From a checkpoint of a small transformer trained on Wikipedia: LayerNorm before each block, tied embeddings.
Each number is 200 + 20 x the weight over its row's rms, rounded and kept within 0 to 999. Layers, rows and columns count from 0. The size before them is the row's rms in percent of the matrix's.

# layer 11 MLP up, 384x128, rms 0.0923, rows 218-228, columns 0-127
103,149,211,212,204,212,214,221,197,254,200,210,172,236,177,202,198,197,178,206,189,177,218,198,161,177,201,165,223,214,218,171,171,210,209,188,187,179,210,204,150,241,151,184,220,186,200,181,229,201,186,220,178,196,170,187,187,189,203,209,195,212,239,210,193,174,185,192,194,172,226,203,189,196,184,212,212,198,196,207,231,209,229,181,187,216,210,221,196,199,192,214,208,172,197,170,180,255,183,209,221,203,187,230,199,202,232,182,185,179,190,219,205,221,206,195,201,187,205,198,206,227,203,224,210,228,198,229,209
098,236,200,179,202,239,180,180,180,220,196,221,189,174,204,168,201,190,211,203,229,215,215,236,193,228,224,185,171,166,153,179,192,200,219,207,229,207,214,180,174,188,185,211,171,180,194,176,234,212,217,237,177,188,217,196,206,232,194,188,204,178,179,167,232,195,214,214,202,202,183,208,216,192,220,206,172,213,171,182,178,230,199,215,222,185,210,185,173,209,216,187,216,216,198,166,196,197,178,208,210,206,187,225,230,215,190,221,201,197,198,168,137,214,222,216,186,191,199,204,188,189,211,206,180,195,182,212,157
094,162,184,205,184,205,226,224,242,173,169,186,190,210,164,215,183,199,200,243,197,214,198,207,181,203,202,192,211,203,201,205,171,186,204,147,226,205,188,223,164,196,206,225,205,205,221,212,156,185,199,228,189,189,192,169,202,188,225,199,200,220,240,205,235,148,191,188,213,205,187,227,199,178,243,199,179,182,198,229,193,199,206,199,195,213,211,185,205,176,217,219,201,200,208,186,202,194,198,225,207,179,180,226,195,171,201,242,228,172,191,207,173,216,221,218,201,202,221,218,180,185,199,229,178,219,220,201,161
098,202,202,231,226,223,207,209,238,180,185,211,193,207,162,199,191,208,202,222,198,194,192,208,154,240,226,179,217,218,198,187,197,152,225,260,187,199,201,195,221,195,191,168,184,202,183,193,196,205,192,197,191,224,190,184,191,221,208,213,205,211,189,214,172,199,196,214,227,204,175,202,174,182,188,225,198,189,190,220,217,213,220,177,191,211,222,180,169,212,177,209,214,180,158,181,210,179,187,194,189,203,180,201,229,224,231,208,206,234,232,173,207,168,205,211,173,187,206,167,213,241,225,253,187,215,195,193,183
106,203,198,210,203,246,173,215,215,208,211,201,195,229,178,199,199,191,193,210,223,168,229,204,187,259,167,210,206,219,224,198,192,221,179,231,215,150,190,162,190,221,196,208,178,232,171,202,232,204,177,222,209,188,166,225,209,215,169,223,201,198,212,214,193,185,187,197,208,212,203,211,208,248,179,205,211,220,199,209,212,169,224,169,230,206,220,195,172,190,198,223,185,210,170,187,203,201,185,206,200,207,161,232,211,183,226,213,232,206,192,209,172,218,196,204,178,206,179,193,167,240,208,197,205,211,197,214,172
105,170,185,185,196,170,178,205,201,210,177,200,176,224,190,183,201,200,189,191,197,187,208,215,191,221,183,163,195,207,198,190,187,185,198,164,217,195,212,216,210,183,212,253,172,212,198,192,210,206,184,145,193,200,178,160,228,210,165,228,194,221,202,246,229,209,198,182,191,210,255,212,205,201,221,220,199,202,183,199,219,214,191,172,208,237,220,200,198,184,183,221,219,190,194,214,206,243,145,211,189,199,153,250,179,210,204,202,219,201,205,193,197,185,196,207,198,212,226,186,199,225,212,218,183,222,192,217,183
105,211,185,199,205,198,177,211,184,183,223,203,198,184,175,195,233,228,199,205,204,222,216,244,219,193,178,207,194,235,204,200,183,178,240,244,187,171,189,194,150,188,189,186,208,199,214,185,160,174,209,222,225,229,176,211,197,209,197,199,180,206,209,154,190,210,193,191,199,221,184,209,206,200,205,215,214,201,196,224,192,209,191,189,228,244,203,205,189,190,194,208,220,191,166,162,166,187,199,215,201,182,190,209,210,181,216,177,220,230,187,170,188,190,195,203,215,192,150,170,217,181,203,262,194,201,173,179,169
088,180,246,185,196,208,195,206,194,206,181,175,178,219,208,203,188,182,201,191,214,204,201,198,215,219,189,155,193,198,200,212,185,217,202,229,204,221,228,191,193,206,210,218,211,165,238,210,226,201,225,215,199,192,170,148,186,216,200,183,188,223,167,212,178,194,187,182,178,213,189,221,213,229,230,206,188,217,176,218,201,196,193,192,164,238,192,233,143,200,209,221,189,232,202,205,199,204,165,238,201,225,210,198,204,221,149,202,256,222,194,186,208,179,203,205,190,170,211,202,202,227,194,192,169,183,212,195,204
104,221,241,234,205,223,193,166,220,175,178,205,196,204,190,194,169,207,209,208,200,192,207,254,155,209,216,206,192,220,192,217,192,227,221,185,225,214,194,206,188,195,191,209,196,209,180,176,209,197,183,206,204,199,187,187,181,192,199,229,193,195,205,168,259,184,198,187,175,216,184,185,233,235,206,196,233,191,180,200,206,215,201,190,200,197,180,218,177,217,202,198,223,226,167,167,166,178,223,197,239,206,202,202,197,216,212,205,256,197,211,186,194,175,174,222,181,201,164,177,187,234,204,160,211,194,176,201,197
095,181,194,156,222,197,178,218,173,235,191,170,217,230,211,207,180,192,159,198,188,200,170,186,156,182,211,190,231,164,212,212,187,205,198,206,212,204,242,195,180,254,210,210,209,187,208,188,211,230,175,194,202,213,199,182,197,223,190,194,218,160,207,205,170,193,194,206,227,189,224,216,215,207,165,184,134,221,210,203,211,191,209,207,198,203,182,224,194,202,198,201,206,216,209,172,201,223,187,210,211,207,168,196,205,210,206,164,199,209,207,223,188,223,211,177,182,203,182,234,174,188,224,179,198,206,179,225,156
114,202,207,200,196,175,232,176,185,181,208,178,230,214,181,164,179,247,185,208,186,220,221,250,194,191,206,162,204,239,173,181,190,209,215,222,189,194,226,182,175,177,182,230,191,225,250,200,183,204,192,189,192,216,206,202,215,193,173,212,224,226,193,193,212,196,198,213,199,224,184,202,237,176,212,187,230,209,203,193,169,190,199,220,186,235,184,217,193,192,209,203,174,204,201,194,158,196,189,185,226,201,145,218,231,195,162,203,205,180,222,194,200,213,208,177,207,194,183,187,165,167,223,202,195,212,190,177,197